From a checkpoint of a small transformer trained on Wikipedia.
Training: a variant of Muon for these matrices, 132M tokens, 5026 steps.
Each number is 200 + 30 x the weight over the matrix's rms, rounded and kept within 0 to 999. Layers, rows and columns count from 0.

# layer 6 MLP up, 640x160, rms 0.129, rows 0-213, columns 128-159
216,182,195,228,206,212,219,218,214,213,179,201,175,222,192,214,141,209,197,221,229,182,185,230,172,213,197,219,207,215,219,208
193,231,231,216,221,195,214,246,185,230,184,209,179,179,176,221,152,235,200,153,214,189,141,251,196,227,217,259,193,191,239,239
217,223,231,221,175,194,202,155,199,309,214,199,102,151,167,214,193,206,176,216,172,232,190,183,233,185,239,267,206,128,189,200
192,220,216,231,184,225,201,190,196,202,220,190,155,153,205,186,188,172,209,245,223,206,173,185,188,218,251,242,211,237,193,165
195,183,218,223,199,192,213,165,187,191,201,242,213,251,222,198,233,127,191,209,230,182,199,195,206,190,228,200,162,181,173,199
185,184,262,170,231,174,215,144,229,108,183,194,232,178,254,233,206,204,238,173,208,187,134,135,199,209,179,180,154,165,184,194
245,212,224,201,223,224,246,167,210,167,181,247,221,188,207,181,158,155,214,226,213,130,257,188,186,177,228,181,215,167,231,181
162,179,216,191,196,234,193,204,177,191,226,251,227,217,168,181,181,201,140,192,197,238,243,189,165,180,168,254,169,140,223,208
192,196,212,246,232,222,196,207,197,223,186,207,200,187,188,162,198,222,200,177,222,229,195,195,179,143,220,226,249,156,227,243
225,244,193,177,205,146,208,151,215,231,220,199,163,185,225,204,220,196,227,243,204,204,197,164,149,192,252,204,222,193,189,206
171,209,219,185,205,214,209,187,196,224,207,222,161,239,236,126,220,233,172,161,170,172,210,167,158,184,209,182,210,197,229,175
218,225,220,233,236,190,213,197,196,234,177,172,235,223,167,243,201,214,165,170,191,204,176,219,226,126,159,158,197,212,239,210
231,144,240,160,146,216,180,239,171,173,163,181,162,205,206,168,227,194,226,192,128,184,216,208,169,223,234,253,203,202,235,226
195,216,194,189,230,215,244,202,210,197,231,161,192,157,198,201,186,233,170,269,221,156,225,203,210,207,160,187,177,191,234,250
185,208,232,209,237,192,224,186,208,175,236,180,257,232,184,190,196,228,161,225,213,188,215,243,220,211,180,189,156,199,192,176
254,234,172,208,229,214,188,149,192,181,178,175,251,197,221,289,133,235,189,204,198,145,253,229,145,174,218,239,200,242,174,207
209,209,241,186,217,210,240,139,216,266,209,148,190,209,192,196,187,181,217,253,256,150,231,198,222,208,222,241,205,237,170,152
266,206,226,177,200,194,156,208,154,161,189,145,168,227,194,237,219,203,167,222,178,194,185,171,219,217,205,192,222,176,209,245
150,230,228,168,191,219,197,230,170,195,164,150,196,204,222,182,204,156,233,229,244,205,289,183,233,202,207,242,228,167,240,193
214,144,178,256,190,198,186,245,194,196,262,191,167,154,150,176,214,154,233,139,218,204,215,214,204,174,182,154,204,200,199,206
228,186,172,192,224,271,181,191,134,162,201,244,215,245,187,226,194,207,220,221,240,165,208,200,195,184,172,248,194,174,202,186
172,193,240,194,230,223,218,216,171,200,210,215,126,187,207,224,188,164,174,164,168,207,279,161,143,192,198,257,154,190,186,190
187,248,201,236,158,247,146,227,184,217,249,182,197,250,202,267,227,184,214,185,151,207,244,226,213,186,175,207,188,210,236,216
185,191,194,213,184,206,205,164,205,199,194,176,209,207,149,235,204,175,167,223,239,200,205,139,200,219,203,189,175,205,198,197
176,221,204,214,189,180,181,213,183,144,173,212,204,245,152,200,221,190,226,196,207,176,244,250,219,203,187,164,255,223,276,177
204,170,235,196,213,256,171,207,155,170,224,214,175,217,260,163,239,183,153,213,184,169,184,217,226,197,193,230,232,231,236,181
182,174,226,182,179,187,252,242,178,147,179,189,145,226,219,215,227,210,200,220,165,232,200,207,200,211,166,207,223,242,195,208
206,179,219,243,250,155,210,185,190,166,150,207,187,176,187,251,161,240,200,209,182,194,196,239,237,160,213,178,205,206,223,189
168,216,199,236,231,106,210,213,220,172,186,217,200,220,216,189,191,196,176,230,219,219,227,163,256,166,153,222,185,206,193,198
206,178,267,183,203,174,210,218,197,231,240,151,228,171,212,188,220,204,207,166,186,204,196,234,165,185,272,236,211,191,224,158
262,192,239,225,245,163,153,162,162,161,179,205,242,201,163,198,212,248,176,194,156,209,208,243,171,157,188,219,170,215,216,213
148,198,247,202,196,134,213,229,221,225,234,186,189,243,147,183,218,217,218,222,226,224,181,273,197,256,198,160,212,221,193,179
112,210,209,255,174,224,237,199,212,198,193,199,180,191,185,181,206,193,203,164,191,165,202,165,119,200,171,208,207,236,178,187
276,235,214,181,135,220,182,165,187,217,209,237,199,193,236,203,167,187,222,156,212,191,203,194,208,207,186,234,221,238,227,170
147,193,273,163,209,198,215,158,180,264,218,165,180,192,196,146,192,226,242,218,238,151,220,170,205,202,182,200,248,244,245,213
188,157,193,178,193,246,149,140,189,184,207,228,164,176,178,178,217,212,231,193,255,218,135,176,196,212,199,179,251,206,227,165
209,224,208,181,224,190,186,172,192,207,172,163,200,220,210,180,193,199,178,134,198,225,179,181,181,158,150,170,249,213,199,161
249,241,271,243,179,161,191,258,167,187,195,235,194,119,183,146,177,182,142,186,181,236,173,216,208,215,128,205,218,170,195,177
268,198,194,203,174,187,217,198,196,234,220,190,172,205,196,184,169,216,223,199,215,161,237,191,201,202,206,143,217,184,201,154
222,192,168,155,169,197,195,233,189,296,225,176,200,218,188,149,171,178,177,163,199,220,171,181,267,277,219,265,176,133,246,176
210,286,206,234,139,187,217,192,174,168,186,183,184,195,203,137,177,176,239,184,212,209,195,201,158,162,209,186,174,192,238,177
236,214,263,216,189,181,177,150,152,159,195,225,164,232,242,187,168,157,165,186,221,189,177,192,198,183,238,196,209,213,221,190
189,202,223,215,215,157,197,160,232,177,192,209,157,244,204,229,249,238,210,184,195,196,173,176,151,201,178,235,189,208,207,205
244,216,214,214,178,179,198,209,127,224,222,188,157,218,225,151,149,249,195,273,209,223,190,204,170,188,246,194,255,210,196,221
206,206,201,247,232,191,168,214,136,224,231,188,219,190,165,233,190,165,172,220,236,186,237,168,192,237,223,132,256,208,220,210
201,218,172,190,183,217,207,188,163,193,203,255,190,239,209,199,212,119,186,203,222,252,230,199,199,193,264,212,238,217,195,216
200,202,222,133,252,142,222,206,183,198,191,281,217,184,188,192,238,213,168,169,164,255,193,171,193,182,184,204,170,206,235,172
212,230,211,247,235,179,159,150,194,191,198,221,199,160,185,182,219,255,130,240,190,223,174,206,207,213,194,241,245,135,179,259
189,206,151,230,182,264,204,212,203,235,239,162,196,172,231,238,179,182,204,244,163,140,218,227,193,233,200,163,247,212,228,171
174,216,255,160,153,194,169,170,187,284,196,200,192,243,211,205,228,175,224,252,216,192,177,211,163,181,279,173,283,274,229,227
189,169,172,213,185,194,225,226,213,155,175,201,171,204,121,136,189,224,196,188,222,156,206,239,197,166,188,232,214,207,188,217
245,155,219,176,216,201,170,208,161,226,163,133,236,174,189,178,187,206,167,124,185,230,275,206,193,189,170,231,174,229,202,186
182,188,238,234,200,162,188,194,213,201,207,205,148,161,198,182,152,220,207,164,226,190,259,205,160,226,193,178,206,225,205,202
237,193,219,191,230,219,159,178,215,184,185,201,195,222,204,186,202,218,223,209,162,208,239,170,161,234,245,229,195,228,246,191
187,198,246,198,197,153,225,193,200,194,184,192,197,226,196,186,196,147,131,181,146,198,227,186,214,152,207,184,173,125,184,221
223,219,208,210,186,175,190,188,167,208,198,205,226,226,160,182,209,208,197,215,162,196,263,242,178,149,152,248,254,194,247,168
175,269,224,168,173,203,208,183,213,154,197,188,202,198,214,230,183,167,177,188,207,243,186,214,218,186,222,207,222,200,216,160
201,196,194,234,208,250,164,209,175,201,210,233,194,201,180,233,250,189,182,261,166,152,201,157,231,193,185,198,118,130,243,128
205,163,234,187,204,195,184,203,163,161,207,147,184,244,131,198,184,222,207,170,138,148,192,178,182,217,180,191,151,169,193,151
219,166,207,183,187,198,188,223,219,199,218,232,215,190,206,184,211,219,188,213,154,143,198,242,177,234,212,178,188,217,180,191
190,238,195,127,210,223,288,208,217,172,149,155,197,199,194,233,188,168,232,242,187,215,186,222,188,223,207,173,206,165,239,199
223,214,249,168,190,169,220,143,188,216,208,208,176,159,219,174,224,213,219,191,186,193,212,219,195,151,186,223,210,266,214,212
174,183,152,223,178,199,192,163,251,199,132,199,213,186,137,224,174,222,188,171,170,173,224,175,213,182,156,237,256,262,212,182
167,197,209,152,128,165,149,154,223,203,178,183,211,192,173,222,200,196,244,176,215,190,168,164,234,226,205,187,193,212,185,195
176,237,210,243,207,218,225,214,204,187,264,182,168,172,169,192,217,241,199,212,213,164,210,154,199,238,214,206,172,232,243,207
196,189,236,196,194,256,162,217,190,174,134,246,207,132,175,234,175,193,204,193,171,201,229,158,193,250,193,223,213,244,195,185
172,209,203,205,196,191,146,224,171,184,213,209,262,212,229,173,193,169,207,192,170,177,248,190,185,215,178,223,182,225,202,211
183,168,197,159,220,192,235,181,210,181,96,172,168,189,221,211,192,227,183,222,236,214,211,163,194,187,213,209,201,210,252,207
168,247,220,208,187,191,228,220,161,216,239,172,149,142,170,170,208,208,193,205,244,194,151,236,195,236,166,210,219,174,178,170
179,195,154,205,231,196,171,211,155,230,156,175,228,248,199,163,150,226,202,182,239,195,254,223,194,196,122,230,220,199,163,198
213,220,228,243,220,246,214,258,148,164,209,206,158,210,196,249,221,213,206,282,173,254,203,198,181,199,217,255,255,206,187,225
230,238,241,216,194,195,216,153,210,238,205,188,218,215,174,236,150,190,191,261,147,180,211,179,174,216,191,240,198,215,216,239
181,202,182,213,138,229,190,149,190,165,225,177,182,149,196,224,173,190,204,192,196,183,169,255,169,158,230,241,205,247,178,198
233,177,160,210,148,177,192,221,166,149,193,133,244,218,151,175,204,221,257,227,224,174,204,200,121,166,165,270,200,212,181,218
194,226,196,227,152,171,189,193,199,214,218,239,195,188,127,238,162,204,190,244,212,146,210,150,242,190,186,166,218,136,229,206
174,205,164,205,186,146,185,199,198,240,171,177,182,181,183,171,176,240,201,181,185,245,201,195,168,185,193,178,226,138,210,154
193,276,224,240,210,175,193,155,196,247,219,192,239,230,158,186,190,215,247,217,219,220,188,172,148,243,175,239,176,180,219,259
189,178,265,192,251,212,239,134,154,203,191,169,213,213,242,224,196,229,184,197,184,195,237,143,199,210,177,234,247,186,213,198
167,187,216,207,193,198,248,166,218,164,207,222,198,185,176,135,153,177,185,206,211,255,194,256,191,185,187,194,202,234,193,202
231,214,188,222,184,240,240,199,205,183,214,175,230,209,264,178,245,186,187,209,235,214,190,251,205,227,242,199,237,166,232,220
219,163,178,196,208,183,232,199,226,222,186,226,232,180,207,218,186,178,167,258,172,250,224,175,174,219,227,184,203,221,230,224
186,182,180,192,153,140,195,194,187,217,214,192,183,233,189,194,218,273,143,185,192,232,153,170,189,178,170,222,225,196,240,175
206,174,194,225,188,170,169,136,186,173,131,219,249,186,183,169,217,210,185,195,233,199,207,180,166,204,269,216,184,224,205,198
264,171,193,201,196,201,196,233,193,219,180,220,237,231,140,211,216,210,161,222,226,157,229,210,219,182,214,195,235,201,247,212
188,215,188,131,229,168,217,221,207,197,224,203,205,200,162,202,208,202,176,183,163,190,201,220,184,182,144,154,231,190,229,187
247,279,230,208,166,268,241,219,199,246,192,198,152,163,151,195,194,207,220,220,207,184,239,243,233,188,242,258,222,192,221,194
151,206,188,257,220,238,209,237,192,203,169,213,200,244,209,193,221,154,199,186,173,207,168,244,190,163,228,168,185,208,224,195
215,186,235,222,245,213,224,197,242,167,246,255,200,217,171,191,186,162,253,232,231,173,176,203,203,205,168,211,216,155,228,176
213,279,234,172,195,158,262,209,165,187,196,149,179,197,162,175,230,221,186,175,181,177,204,171,195,155,185,237,164,225,203,186
192,218,208,214,190,233,170,194,200,201,197,195,222,245,210,224,235,177,172,179,217,242,127,225,191,256,136,155,216,192,207,156
197,205,247,247,151,149,137,157,203,244,189,199,250,133,214,158,210,194,166,211,170,176,186,176,180,188,197,213,222,194,173,198
178,162,188,219,225,195,206,206,221,181,178,158,169,194,223,222,223,191,231,228,204,196,190,228,241,260,254,189,204,153,156,205
191,180,182,208,241,182,205,235,187,153,197,217,212,237,189,194,170,179,197,173,228,183,210,223,203,191,257,192,192,187,201,187
218,214,194,172,168,182,172,166,162,208,175,214,181,224,169,195,178,197,221,190,230,156,224,248,249,188,148,215,239,193,222,192
201,279,225,184,252,182,229,229,200,247,207,211,202,169,230,162,227,211,148,128,182,201,166,138,215,221,206,223,224,168,207,194
171,146,227,143,236,256,182,108,195,167,166,250,194,187,251,262,181,204,206,190,200,217,185,149,206,260,205,149,225,203,203,197
198,199,229,223,196,188,149,181,184,216,160,139,166,190,152,245,172,198,196,190,157,202,132,208,180,230,177,215,205,214,194,184
211,241,183,212,148,182,162,226,178,222,240,204,190,186,245,171,180,229,166,188,167,232,177,169,215,174,214,159,215,202,200,183
197,187,274,212,194,213,197,238,192,225,195,150,165,178,184,174,163,187,202,241,221,235,177,211,177,192,185,235,212,190,236,232
246,227,225,177,180,206,169,206,159,164,133,168,152,217,174,168,182,229,184,216,192,193,173,156,270,212,186,178,166,160,212,167
141,193,216,159,176,190,205,240,156,243,205,216,169,243,224,223,201,209,174,154,217,208,220,215,222,191,194,186,195,202,258,157
200,157,236,189,175,114,185,167,213,171,208,221,202,190,199,179,171,196,201,233,161,200,144,222,217,155,246,207,197,196,173,216
196,213,206,241,183,223,262,183,186,184,199,228,192,186,257,214,178,221,155,206,170,168,207,158,214,268,174,203,193,175,216,177
137,217,233,177,189,209,219,177,201,202,196,166,236,179,205,196,167,216,192,172,181,272,193,214,200,206,206,216,200,230,167,198
243,237,195,227,172,202,222,142,184,224,169,176,217,211,120,156,154,209,213,249,248,232,205,240,203,218,237,222,200,204,231,271
159,186,206,207,207,175,191,195,199,182,194,203,174,166,191,172,186,195,189,205,238,184,211,213,231,183,194,242,194,212,214,190
166,216,191,229,242,179,238,214,208,206,200,208,178,194,170,140,172,173,167,220,211,153,135,151,189,269,239,179,218,226,216,163
187,224,169,174,237,223,175,166,181,194,201,150,257,187,195,177,225,241,193,118,251,212,207,188,238,236,221,165,224,147,229,209
179,225,176,184,243,242,163,167,197,278,189,186,173,205,172,197,199,192,217,233,205,176,170,235,199,237,195,169,206,180,216,188
249,137,200,191,198,190,193,243,149,210,186,220,141,192,206,156,169,203,229,186,240,212,178,251,215,259,285,178,218,240,189,224
217,177,222,234,251,207,166,150,181,153,167,217,203,215,190,195,166,218,211,212,180,190,197,195,180,169,104,205,260,177,208,169
217,203,159,250,216,172,221,209,164,181,167,221,185,158,211,184,202,202,174,165,187,149,194,216,214,238,200,201,197,183,210,151
219,261,217,241,210,219,222,178,181,173,208,207,199,233,147,169,159,230,188,230,141,221,195,157,153,178,273,173,180,203,184,216
207,207,158,248,164,195,200,176,184,216,224,193,158,235,150,197,196,220,152,196,228,160,200,189,189,245,205,224,267,162,200,201
197,311,225,254,195,185,194,155,203,216,185,220,158,198,194,157,169,174,197,145,227,156,263,219,161,157,147,248,219,262,216,221
192,261,245,209,195,231,155,241,231,177,169,236,252,222,228,174,166,204,266,211,253,135,205,187,178,215,191,211,209,114,178,167
190,182,208,235,189,199,169,172,159,208,237,155,174,176,184,194,189,214,173,222,187,258,214,183,182,135,252,202,268,214,221,197
232,227,224,227,235,222,225,184,209,226,168,213,214,183,162,185,198,260,185,166,242,205,197,160,198,255,225,200,158,167,183,203
188,211,210,201,178,221,175,179,185,182,195,219,174,155,187,181,228,160,180,227,175,199,226,210,206,212,250,202,197,247,223,206
173,206,198,218,181,220,191,208,185,161,187,207,233,170,193,193,140,147,180,257,232,188,178,183,194,160,175,218,189,273,196,225
187,221,167,180,242,161,189,185,155,210,220,181,227,228,206,190,195,190,172,189,259,183,211,207,213,204,278,239,148,210,265,201
193,177,179,193,149,189,218,210,202,179,176,209,187,125,198,203,212,243,200,212,157,184,257,189,222,142,139,199,272,219,170,169
203,183,169,204,242,189,163,128,142,164,194,216,141,187,232,158,182,244,188,187,195,129,156,231,204,229,196,223,165,204,246,221
206,212,208,224,193,207,228,132,147,204,186,184,244,257,189,240,161,185,207,178,259,204,189,174,244,208,220,186,228,246,255,212
214,244,212,219,159,188,224,208,230,208,193,207,193,167,192,220,214,251,192,155,236,210,160,240,217,191,185,191,252,209,230,225
183,262,201,221,268,191,190,177,189,213,204,201,206,176,145,194,179,185,166,224,199,284,212,256,178,196,190,210,212,121,235,196
141,200,173,231,181,212,201,200,223,175,177,236,210,227,169,191,212,191,191,241,155,204,215,196,152,210,223,208,213,192,240,188
156,174,199,201,224,240,187,222,203,221,204,186,181,193,206,221,191,172,205,268,151,176,226,207,206,212,240,222,249,206,221,232
209,189,170,219,217,241,216,219,153,218,154,235,187,280,222,149,196,167,180,231,185,257,199,227,170,193,170,233,222,185,189,116
212,239,191,157,155,166,197,172,179,242,224,191,254,206,200,187,234,192,177,192,184,177,206,174,169,142,201,231,244,192,262,219
218,134,220,183,218,169,199,205,195,174,226,201,139,258,242,163,181,203,172,193,198,190,221,197,127,239,195,135,183,144,189,261
214,192,168,221,234,234,174,185,169,227,160,228,207,171,237,175,199,189,140,182,216,244,193,172,225,223,239,222,188,218,193,143
160,190,253,176,244,231,224,160,226,224,202,150,149,157,201,242,233,254,213,209,186,188,237,271,200,176,139,209,168,226,158,202
180,154,216,180,256,206,191,209,162,209,145,179,178,270,207,195,185,283,161,219,177,141,210,195,166,162,213,237,227,208,244,214
271,199,207,220,210,182,192,233,167,212,192,154,185,197,206,225,210,163,174,187,194,200,166,202,183,154,197,205,183,176,206,175
221,195,139,226,162,207,219,189,166,208,222,232,221,245,237,210,235,229,210,221,206,163,207,175,193,205,207,241,166,170,192,196
274,191,198,251,223,240,167,189,208,204,199,247,180,228,263,186,184,250,186,263,160,195,144,186,170,158,220,220,269,220,226,196
191,234,230,248,153,184,193,193,184,171,170,176,216,217,170,197,198,236,209,209,291,192,203,243,145,174,140,231,172,263,238,164
194,190,185,202,174,204,211,184,233,172,183,169,156,184,188,247,187,215,196,171,206,135,167,214,185,293,205,197,203,193,200,227
234,145,184,192,193,214,147,200,196,193,171,164,180,191,240,188,157,208,211,222,210,220,236,197,164,214,207,223,245,221,216,210
239,220,228,216,212,209,247,204,167,211,197,198,264,177,179,193,203,212,172,214,242,222,255,157,215,224,184,174,172,250,182,222
184,192,213,225,197,160,195,183,204,223,188,197,213,166,199,244,160,166,199,222,197,230,132,220,218,248,230,183,198,210,225,245
197,241,221,206,194,182,202,156,196,214,221,188,190,132,136,181,188,233,193,168,178,199,204,154,221,220,173,180,204,262,212,196
242,249,169,227,245,230,177,232,183,249,202,220,249,194,176,216,149,218,207,234,244,94,207,175,176,176,208,150,244,150,176,225
204,176,212,188,162,225,203,212,183,210,140,199,209,221,208,199,256,163,212,154,175,208,162,220,229,163,194,202,163,213,192,164
199,247,187,202,187,148,225,177,173,270,207,219,186,157,215,151,172,199,181,232,181,213,217,198,225,184,167,160,228,238,216,193
215,214,181,190,183,225,171,132,194,205,204,221,204,256,236,208,195,204,186,176,248,211,242,185,215,230,192,219,237,223,191,216
235,202,203,214,174,164,204,153,179,246,190,164,269,178,252,182,205,175,160,181,203,222,189,204,208,231,192,204,204,212,186,176
165,184,236,225,177,192,230,186,186,190,147,202,202,205,180,204,168,224,181,248,177,190,308,237,235,195,165,191,168,185,222,171
189,173,220,238,218,176,220,149,201,208,210,175,228,194,180,135,194,223,215,206,237,194,185,238,168,246,193,217,149,283,228,203
183,196,246,240,179,182,165,217,213,205,201,142,201,196,244,184,186,191,106,235,253,231,203,188,205,267,206,168,207,239,214,222
168,171,206,253,199,231,209,199,204,174,207,209,205,234,200,154,182,201,177,178,196,186,211,189,207,172,155,191,219,174,207,172
235,227,210,212,145,224,236,171,163,165,200,197,157,190,160,229,219,187,218,263,213,206,230,186,192,203,209,225,237,177,225,173
161,209,222,221,141,190,182,201,138,218,253,166,190,256,145,200,142,230,209,158,204,176,260,203,197,183,165,178,279,273,252,188
212,198,222,174,191,214,253,218,221,185,173,215,201,214,182,250,216,186,219,253,180,216,211,182,228,216,220,241,160,193,223,137
177,204,208,207,205,176,214,138,177,159,243,196,198,189,217,157,181,183,185,218,236,214,203,206,225,214,174,174,215,199,191,251
164,248,234,266,214,192,219,199,168,216,217,221,174,160,245,211,274,245,170,216,170,247,228,221,184,212,212,231,210,243,156,204
216,253,212,231,219,211,186,229,195,227,211,156,188,187,175,207,172,209,206,154,141,157,208,272,160,170,204,199,169,195,210,154
188,220,221,171,204,211,210,193,223,163,185,243,204,267,202,161,212,166,215,196,179,226,235,206,235,200,188,264,253,202,230,195
222,184,222,224,190,238,213,189,192,205,179,225,199,193,199,208,185,166,174,178,185,191,157,206,175,244,157,206,205,168,218,256
159,209,178,211,210,251,140,196,213,181,194,159,208,187,238,192,190,234,199,205,208,195,178,192,214,214,214,175,255,193,233,177
185,199,160,228,182,208,186,198,194,191,172,160,220,231,234,168,170,207,178,230,238,240,187,175,165,166,174,216,223,219,156,156
109,195,180,215,196,192,164,218,189,153,141,237,163,249,218,193,197,179,268,250,183,171,240,267,175,226,223,218,207,201,221,192
212,193,186,251,213,156,227,238,204,235,186,193,182,203,166,167,173,171,201,220,200,173,203,236,182,210,145,172,157,119,189,164
174,208,181,208,219,202,187,180,182,205,226,194,244,170,213,142,197,181,200,202,203,231,215,180,164,164,181,258,227,157,257,193
215,249,217,266,195,208,176,147,185,245,227,211,178,197,226,249,206,190,245,242,182,193,201,177,234,213,199,210,241,191,183,206
273,167,178,238,199,204,185,175,233,226,200,223,226,258,210,151,223,171,188,254,208,205,171,194,165,233,245,161,141,218,218,222
185,255,147,173,221,215,221,158,195,227,268,182,194,202,187,212,179,214,180,216,183,213,203,228,241,276,210,233,258,202,194,198
215,238,186,205,138,195,206,164,215,173,191,171,155,200,224,207,196,170,167,243,204,128,170,168,219,210,187,229,234,214,222,193
144,228,172,247,196,189,173,180,179,217,223,193,172,168,208,212,137,166,199,219,264,192,222,254,161,194,228,145,157,198,237,217
229,178,273,193,222,179,130,257,191,220,201,213,190,285,174,196,192,244,214,244,171,151,234,182,193,227,241,166,205,237,209,187
191,145,198,166,201,243,151,173,170,209,239,235,186,235,240,276,204,207,186,171,213,228,146,247,174,216,209,188,259,227,226,189
245,241,174,178,229,216,160,235,216,208,170,186,217,208,185,178,175,220,215,226,145,206,179,171,161,219,239,162,172,224,180,186
213,239,217,260,234,209,250,225,196,205,177,183,214,209,243,197,185,264,207,212,185,198,178,195,251,173,195,164,209,191,192,197
219,201,234,182,223,174,238,203,195,242,250,250,174,216,146,190,215,217,197,239,240,191,229,238,207,253,241,210,225,255,199,169
182,195,155,185,238,170,195,174,199,239,218,219,187,231,161,198,170,194,246,226,192,185,249,142,195,166,222,167,190,197,191,190
144,232,186,199,214,129,202,195,213,212,212,197,218,169,220,218,224,181,150,197,136,239,224,178,203,197,187,215,257,199,183,222
157,223,225,194,197,225,209,195,188,120,207,171,220,149,197,237,227,224,197,255,283,181,119,263,164,207,233,200,171,194,215,192
196,188,211,196,179,177,180,182,137,216,192,120,210,143,188,252,205,234,238,208,163,244,227,212,229,153,165,238,249,217,214,220
222,201,232,240,170,208,185,176,205,186,190,178,214,229,172,218,206,260,174,241,292,196,200,143,269,173,160,188,188,191,207,254
228,224,191,207,240,120,193,172,206,218,199,221,157,151,197,182,165,192,197,226,208,181,235,196,179,207,161,202,231,170,222,204
184,195,178,215,124,202,174,202,171,158,219,244,176,198,196,203,175,218,147,183,173,167,179,141,155,190,213,209,207,216,194,166
230,171,205,198,148,177,219,241,216,186,193,178,181,192,146,170,235,176,180,188,180,227,163,184,181,183,162,210,281,207,180,188
200,167,219,222,195,181,175,167,179,199,217,196,191,199,201,181,183,235,203,191,199,214,204,144,221,278,137,217,191,204,208,189
255,237,183,171,195,182,135,238,192,220,242,219,213,140,199,187,245,196,211,261,238,178,218,185,162,245,260,218,205,212,209,143
229,169,209,200,186,221,199,165,205,220,254,214,194,226,208,172,210,213,213,176,217,124,209,179,148,203,186,216,156,227,205,256
191,246,209,166,195,202,136,208,204,212,189,151,193,153,199,191,198,244,223,176,202,205,191,225,195,194,231,206,193,209,196,231
168,202,247,151,156,118,216,235,185,172,212,171,167,243,220,176,187,214,212,199,166,198,247,203,158,140,245,252,243,235,233,192
195,236,224,198,156,236,199,211,204,185,177,168,201,221,164,261,195,219,236,188,202,233,202,131,161,193,224,165,182,227,227,211
173,197,178,215,170,187,226,182,205,212,177,191,167,228,177,157,213,172,178,220,213,265,187,188,207,173,266,189,228,207,245,179
254,202,227,155,239,193,160,221,186,236,187,250,186,175,201,183,175,209,176,202,234,177,176,201,177,206,203,207,155,228,211,196
200,190,225,195,242,255,186,233,215,256,217,197,205,158,186,205,185,245,109,206,192,220,165,233,206,174,198,234,181,166,184,211
238,174,180,163,227,202,162,195,170,252,193,242,190,183,167,188,167,218,161,195,181,232,246,260,140,206,256,215,207,229,216,200
191,198,230,185,193,213,208,185,183,217,190,177,282,183,175,204,167,200,183,170,159,215,191,153,177,177,183,200,245,214,205,134
255,200,232,229,230,307,221,212,171,249,220,195,162,210,147,184,261,173,175,238,197,260,219,190,206,197,190,208,184,238,170,242
224,201,209,251,224,193,213,207,181,221,198,168,220,245,192,167,208,176,225,175,232,155,213,163,138,154,250,216,176,198,187,185
199,199,261,179,215,167,193,216,184,224,200,195,173,226,129,215,213,198,211,188,184,233,285,168,202,206,177,221,186,271,196,170
210,206,225,149,210,181,172,187,190,150,247,248,193,229,187,192,160,202,232,162,202,207,232,217,215,172,185,228,201,201,182,196
230,174,254,190,191,199,169,231,180,207,243,270,189,225,235,207,181,173,143,215,166,185,269,197,175,187,209,183,192,241,177,194
240,218,199,210,139,179,198,191,205,177,152,242,201,219,140,199,154,181,196,208,200,197,222,154,217,214,195,188,221,159,200,190
134,220,146,238,199,152,233,225,190,179,170,197,239,139,243,184,202,262,156,204,183,272,199,173,218,171,173,242,160,188,180,149
226,167,212,199,153,211,237,112,201,229,227,137,221,210,217,232,161,186,184,206,176,221,186,231,180,178,222,196,143,156,197,160
166,206,230,195,217,179,168,207,180,165,191,207,215,151,200,206,230,188,251,174,81,231,255,177,186,184,153,243,209,195,183,167
181,148,205,259,200,222,228,184,201,183,195,194,207,236,148,236,174,206,162,210,201,184,186,141,134,232,218,201,202,254,181,212
193,179,209,275,213,233,193,223,181,201,244,220,182,179,191,181,190,200,147,238,117,223,236,184,209,189,220,183,193,146,181,197
203,158,241,184,213,190,196,193,163,157,190,213,196,182,210,225,189,271,207,186,181,276,196,155,223,225,182,164,164,208,173,170
147,180,195,221,226,137,203,163,154,214,197,125,162,169,172,182,190,201,208,282,220,229,204,171,177,257,157,201,234,187,213,139
212,148,167,222,233,129,172,196,150,210,189,177,163,198,204,193,162,188,172,221,187,156,231,260,258,224,164,233,181,193,229,178
206,220,221,266,184,183,126,201,197,204,145,207,198,179,191,282,181,204,195,187,192,170,217,168,179,207,170,159,234,165,216,181
219,179,165,171,183,254,214,212,175,189,197,243,162,220,198,194,204,163,188,195,131,184,209,213,177,193,261,226,187,161,232,183
169,195,229,234,133,233,181,184,154,196,182,192,233,229,170,193,177,212,241,205,231,249,218,166,185,212,162,243,227,184,211,156
253,222,218,209,264,202,197,220,178,209,204,223,193,190,187,201,164,158,257,247,228,167,167,201,205,208,218,206,177,179,259,223
208,232,219,182,176,198,226,242,187,230,237,192,205,200,220,218,184,223,266,237,218,191,181,221,192,170,188,182,204,173,223,187
222,186,205,230,146,181,145,148,189,195,196,195,175,170,169,229,176,204,164,208,231,230,202,186,217,224,209,251,222,174,211,183